config.yaml
n_head: 2
head_dim: 96
norm_place: "pre"
attn_scale: 0.102
parallel_block: true
init: "normal"
lr_head: 0.0106
Each number is 128 + 24 x the weight over the matrix's rms, rounded and kept within 0 to 255. Layers, rows and columns count from 0. Numbers have three digits each.

# layer 8 MLP down (transposed), 768x192, rms 0.0358, rows 590-655, columns 144-191
142068167150138153145139144156099182166135097130176048097158130097156123165129131094130140152124130151188144154114142189117083101111115152149106
127128127128128127128128128125128126127129127128128126128129127126125128129128128127130129130128128129128127126129128128128126129128127126126127
079123123126153101167122159132128106147178112151137125148120140136090143151133124100121134126167134125140163135133139148113109118160140155169096
163121138124119110128126145118117123109147139136095122148158158094156125115130128142126109136110180121128127150112126130117131098113159132110122
089137138117085160155068155113102113157086109144181195103148100168140136078081074100181110110140110154086126075125156188145153159149100106159123
127098127127118145155132099178127105072096127163147120093099108108073090110122185155094139152136146159194100154131099164113093134149103132106115
112148101149138128174144124121186117165102073116147143122106108184134119179098179116129159148158110101104133149190199135144112116105118159176116
128173064126137095134076187115146183099117075095126166130107105151123087122120138079131143128153137149110102172153101156144146122129137113098108
160123125084097149131107081153142119109152155121094147098070156139118101145119162173133121117118098123112099133141105142119119160211139140136096
098139135135115150108176118150105125091108125134171128158180150162033152124117120130157144143161110170146168106117164114112111156124089161124132
129128127129125129126127126129128129126128130127127129128127127129131127128126130127130128127130126128128127127128131131129128129131129127130128
157088098130123129154136156162125147116107151118132100113135100111142127109118120166138112126124127146155130156115082130137132111144157107140149
120048118125169091143132110134086153165179100142109139109141145081134171078091132098124208166135114160096141112145113210102139124168103092158165
150098096183119170109108124178095144139104175164122131095123095127130132058107072100127154148092169163159158174097089123116151111145167083152139
136121082077033157069129108141104156092077162154153181179136167066179176135156135162112131107154129132131124142154107090152190109157142067080117
149142168163145153081095186120126149152110118125139115166096170144157117149138152141106175164054160093127105111146120124119101100096184164149116
096095072119101150136105105160103114104113163120058161143184146120147138122184135156094119073154104125094093111079124123162126154174112115096128
148150137105086101082096168115085139113183109064133092167103078088165146205118105105121156061178164130146171177125146134139178185189149094121136
101132129087079174147131128150190117135119165133193130169084161126152145084108097162098132124142120190119088158131094160123104172038085174152119
131167139137189142139142111122084127166124167099106161137076123192142128139119090103163128148129093088168105056117114170127119107115187115102151
129126130126130127126128130130128127126125127127131130127128127128129130128128127126130129126130127123129131128128126129129128127127126130129128
119121163107141138153131124101143139146203098177077138147165172134149120113134133136154093127118126068139133110130150139139138118151105114126142
154131087124118123156127135107077136113150156095060109137134121105110132135132117086112100097109100116133135104157120150079121133143119145127107
126125129127132127129128130127127127126127127129127125128128129127127126128131128125130127129129125127129128127130127128126126128127127128127127
126128127129127128129128126127129126129129128129128129127129128128130129130128128128125129128129129126129128128126126126130127127126130127127128
115105111096123089131133138122119100136131157133121124139161087121116153144148153121120145109134139086127119093131141116160158140104121104140118
109134091084120143061149111118116184152072136153160106095105160168151127081136142145114161147094124099126139176188120142077092161175155118101144
136103156142101132189184146133113116070142044126085155135121128105159154172137145120106152152095150140146153107170121080199163070088054140116077
127130128127130128125128130126127126129128126127127129128127126129124125130130129126129126130128127128128126129127128129126127128129127129129129
130127127128125129128127129129126127127125127126126130128125125128132129128124131127128129129131127127127129125125130130127129127129129130129127
127129127127129127128129129128129129128126129128128126130128130130126128129129128127126129127127127129129129128128128128127127127128124126125128
127128127127130128129127127131127128128128129128127128131130132129127129128129126127129129126128128128127128129128125127125128129128126130127128
128129128130129130130129127129127128130128126128126131131130129129129128129131128130127127129128127128128127129127128129128129129128130128127128
126131104067069039106100123134150174161127083070180164127095154122133070109105139160138132100113095143147093123111172148119138134151128113233095
148148135129106118142107137171130131099150122092111097151123160131096121104134114148121163140084149134108167138143166144104084086134169137132146
163125132103088117116120087098066122090133203175138184078132162123093126158124129114063126169082142090122128131166080124109150174115125143161102
168097139048157086127122160114126118158138117093116106093101108094159102063098109146136121102159183153111090085139151100134126146094089135179156
129130128125126126124128130130128129129127126127127127127130129129128126128130129127128129126130128130128128127127126128128129128129125129130128
156143061119114139144151122138164158112114151131122138103090135200093177135123149114203068106089084039107104118121152129104162142104058128126135
177094106122098136135092140171084134087108178150074176111132167091132139186129151140123133085137112143112120125196169111126141099114104159137146
140073159100140090154105121119140108176135130131149145143196143080114141123081105123143100131103128130140121162108107114118109102160134137079089
145066127086136163142135145131091108143115090176118133098130136127140126140127142097159108137129114116129114118148108156145144130167110148135111
128130130129128130130129128128128129128130129128128126127130125127132129124128127126129127129126127127128126129127126128129126129128129128129130
141178172110147175095154072117179131070144091167169152171163104113125236109189145120078078174142138076101140101115136111129096090173147114159137
164098139074144121115125110125152093125146116146091113136181103104098126161133175129112164078149123089100135141114154091111106140144149113117115
147159129110094106120130158125096132096110099167109113117098136123123050156206118119101200099115065131139129168113199142111121100134148118118093
224099131162105123124110086120199113150138143177146125141111152070206111074136159134174122163131100131091127095071145114135101138093108118062125
128128126129128128127127128128127126130129126129128127130129127128127127128128126128129127128127128129128126130126127129126125129129127130128128
169127114150140113123161119111113114128094131129096141126123135133160091127059142117109125151144119189127091100104170082141136163108175134122101
184151121186102052123119161111109121097135142116161116150083138164102147148101105136153125121146178154124136129102136063097128099088193138098119
154116106155143106143124113111153134133128116101147173114139138153141124126152158149146106140106134124133119099105113139159131158134134134105155
086174101109118078110144121134095121179157107088103197199091165076161142132170132143132157140092132120108140133116134102116120166137157113119086
155143129128112115096115156120112153119140141114141087117138140124119110156140131138089097129129106115114109145158122144102133124154133114098125
128127128126126127125128128127128130130128126129126126127131132128127126126129125131128127126125129130128130128129129125129125129127126125127128
181061139106131147145108173154153142137098148107143137133101086082120094136139140157088118115085094154094080102138099140145168142161157203164129
146121150125115145121104170174162142178086115128086124140107145133106146139126158112092124095133133156109166119120115076152128141141121126142109
170172128147080167104142093116118125164059133119184115125106115121077127125139135063082157104137089064135118129158151126143142110125129121152117
129153115113169151114111150155029129076115149122114122112137129119137124157164142110114132120130132106158146107154093113199060121200147112089124
128125129129128129127127128129129130130129128128125128127131130129127127127128126130129128127127128129127128129128128128129126129128129127126129
111116153153136104132117114150151104110172124146073141134146156091151130127129103123117137144178112131139145142129124198172135147116155122107110
132121110113194142185114109123140086070187134108117164086180104120174119101084170141119126178167154148151171115101193146130136116065113099187099
128129126128126127127128128128130127127128129128128127126126128129127128128125127127126130128131129128128128129129127128127128127127126126128128
101111122086121127163105100133164130104174115140146106122100164073117125092117153092159125074144130055190107190113190065124152097108152096095153
138115128120123115140132131138128125126138137118117132137112133125130132134114142127122129118113105110129131132122129118127122127133127139121126
128157097113158127141112103132177132099152162082163191128168095179137095130127122114154055107133095146097139115116146149108182112139142084055152
123143122097085130140122142156202165192134171139133157148106105114082123132125127122118144174172076113146159120143142157087149089131121156147133
# layer 8 MLP up, 768x192, rms 0.0528, rows 591-656, columns 144-191
127125124128126129126131129128131127130130128127127131128126127124128128128132126131128128127125128124127128132127130130129127130127128128127128
153140113123139136108176109134156110065100109104163135135075152141186131091123120191133119113124131162103145102150100077110090113102119138115155
098165111140140142121150133147129117137110106125169120120076097150097118163144158124158137102157112158132098103137147103134136153131112113140135
125180147155155137110166139113069136106088088172127159171081119184112121150105089139165145093107098101082140111142104084116097110107118184092115
104097150112135155107155137116135154106100102131160123141133168114094182126121128103149104067097139126116134087125113140164167143119111161106116
113153137191084098146177158183112136104127136121127085151149200122108102137089161157162133104082135114100153103112113104139153151111118187112125
110143166144182108053140123142098104113130160163118117123114095109126160109138118166102110098190128096106157104100158105105128125111100132129175
095104126126195152128142149164165147126107136163141111161145111147103154156126100106137146106104119125118150120127103102130092099084127117150139
078139100138162163092137138161078135071126127130165139143171146164106131159133147116155169099133126152110119124158118099119142107130096131156118
129128130128130132130132130122128123128129128125130127128122127128128125127129127124130130126124127127128131134126124126122130127125129130125130
127188147126145113067152114130141097131110103153145148136131096162094144145121138088134139129136146124112107113115170098124103094127116127119105
133152183107097099101125125119116112126093130079076093185121116149089149133132132143113120122133102188131206094136186042166113151105120166162126
114161143105167085127169162118131133137097137110186162152135108153106137170088155184123129120173136142070113116154145047131131169102093131114160
103174172142163103059157115143112088148084099127118131137159126184137142163138136130142142112128086164119161106139130112116159132121106131194183
093088117134144089114173078170162092110138123113124175098145116125108154100073124129144155122120115146176150130128150139106144109149062105111152
098062168134118103150176117155158141137115140178201103126169196170104107099171134070144173119170116154140102110157126158095098195091140125179144
110106164144191128117112114109184081089119136150112173113121137201059114121130141122152127128125109140055134110144133071142117108093137172121144
134131084137189087156140206090074158113116062086123160122137219131117125180140103120133082090145145127085155075175178111162139152112143121151156
098106113159112094105139117156165162115144149150109099085162105097129110198120170174149176111126163188089148130133173118118110139091107097150128
127131131125132128126125129128132132126128131130130124130132123129131127127126122127128127131127125131126122123130129128128125130133125129135127
107121122129103146105174145141128125120089117086143123134075144202135130146139167138136118095169116172140132063116126088142159131109145156134127
098173132144113096142158082145140087116085119157171118068159138125094111113117139144154146163093121153097159099117129112159130118088116162165152
129124124129129133123128128127132130130130127130132128127126126123127127133127118129124136128124140127132127132121129129133132130131126126134131
129127127123128126127128124130125134131126128131124126129128125129129128129127128126125128127126129128130124121127130126129124129126126126128124
141176144141129152127170085163098172126098148115153128104143106149136111125096141097104086090122143163141141116144081137111091083065105143128139
072121174141153128138139144114156102128121119152129170123183099072098169106102098124146120144165115115087126109118127086103167153095103165142065
093176187141126095111138114140079139119078145162134114121158160157125176157119139102143187127081131192146108146115172064145141123118138156146110
127124131126129130128127127130126126122128129130128131124129130127133128126124122128132125124132134126127135122128129134130130128127126131121126
127131131123130132129129126127129128126128129127134130129125126129129127129129122125129132127123128130128131131134125127126128127127126124126127
123126132133123126122130125124127124130126122122126128127127126125124129122129132129124127125131133126123124133130127125128128128127136126132127
130129128134127125124131130126133128132128128128129127127130125129128129129127130130130129135128122128128130130129128128127128127133129123129130
130130132124130129131130129130127131131128127130132126126127125129130130130126132129133130128127127132131133126131128129125130128126129128126130
054189096166153134110187060108129111131173046186123199083161146128156194110139155070146092153188115144132151061130109122047168103119084116151140
101138137183082103085129129149134118123127114128137155108154136155166106112152146126158107131141127162158093126126115107125099111113128110120152
131142122123170110124123160187146101116102152113166095093225095091165121076088149159125148150152121140113150111136153095153124105119144122167157
081137112138072138089217109115069190078145153058111172172140115159102126189119128159127138121160107136104138142179114097109107093120074149133176
123124132125125129129125126125128126126128129122127128128125125124128126124129122127125121127126129125125124129126127132130127124126131127126128
101092118162138120128123166101136128132140125114151107125128138062135099127147117166117109084158127160111135068194146060119111164143140146172114
129152123176149140090143129137092118121094126100174112160150151126097109106133153168195179150095117086093123121153154140128085148151117150136131
093184104101152104078127111108146109066081093158098149111168133147140060125164149174165172111141107141064088112147148130122109161096096073150140
077151149138164118084122145082151137102131138097138120162146133115092139082115140176129107125111153135088117092148124124095130103065089183148152
128128129132129130126129130125128129129129130130131127129132129132128129130127132128128124131130136132132131128129131130129129132128129134133129
089126099127157222142149131149167125055123118092175147115151148169099104145127149116143101094195087103097128121135145109098090159134123102154060
106131131196146170114159089174164164151123106129156171122114075149094131209159134093108064136167119147115152104145025123115085109088105127154180
125152137125146141124161093134171115093092126145136155170175100136125189133162153102138138103097092101119127071100102142135160162109121147136163
137127117158115126116154135148101163141088090110165139159108088150096116184120135128095092128111150134142145092140140112107139143111088163154109
128123134128127134131127129132127131123127128128134129128124127125126129130129127130130129128131120122127134125126133136129134128124128127122132
092109142132108149083126121168123135095120093150154117077111109126152160115141133180128198104120147085083114128146165164065133113123096104090174
093153123179185160167140133128121173125127141118180119140164107048168156121142105141168078128126083167109149102155141097140144125100115112170121
122111129104119134125115147135058103101158150148130108114137117147124132106131107116091134119116138141119126155157159122114116118130119103132091
078157118143133183088114082151117131104132152087140147202173122102096177151126171093169154106131108155113140121148130137115131120130090136172121
071138140112123132161126119157153100135115124118092152074141155102159191108122113157153128114114143169134149085132131093123127169102138153146097
128124128134126128132128130127125126127128126131126129136131129126125132124129132129128127126131141130130127128125131130135127121132136134128134
104176151198140108043143105123107140083130107132152158103136124147139176162093110095141158111139118114095173114134201096111108129124124116119154
124118165128156178130122148082132172056121117113215153143156159187109085109097107139112107141176127117096152106152150120141175173118144092058144
117115190130084140133101196150066141104069073136134096148142161177110167167176134154123129112100119157120136112117097131109081179112149125148154
103091158123089181153156092136188123123093121146154136175112137150129156107119102081142134155125141131101107092108142127096131136112098173149185
130128126131127128129125128133128125125129128132125129126131126129124127126123119126125125129132130131129127127126131128128128128131123130129129
126150089102131196105153140162152121087091097117135105160089119172105178185140154184114092153129117220125085049186192119136150109138111131123159
156127138167134182097162131172076142138080092190115163139140101172119166114123117101114191108107097103122157128118092118107141129139118089117160
125128131126126126125132129127128128131126127128130129130129130126131127130133137125128127127128132126128129132126128127129124128124134130125128
115113152154107176112131158165126104128056140095196156122147180131173150155172163078094118136118110071098178092178122073129125101114095148224176
122148120137134136100140125125129122135122129132144122133138122133124108115150116112120126142130170152133139133126120138125143135125115111141135
119122162154108118132094144121139115107091124069094089140125162128076137150144146151139178157159100138167123100149105112140151128119129163153103
104143121143162122125150145126007159124150089129133122095168115156140175124113145120120177054134158122110053115147214100160125173095119106085139
105164120186205072088122097155122129135100106165106137119134127138113140124149132068135136170108087133115191142189180163128161102149121174161146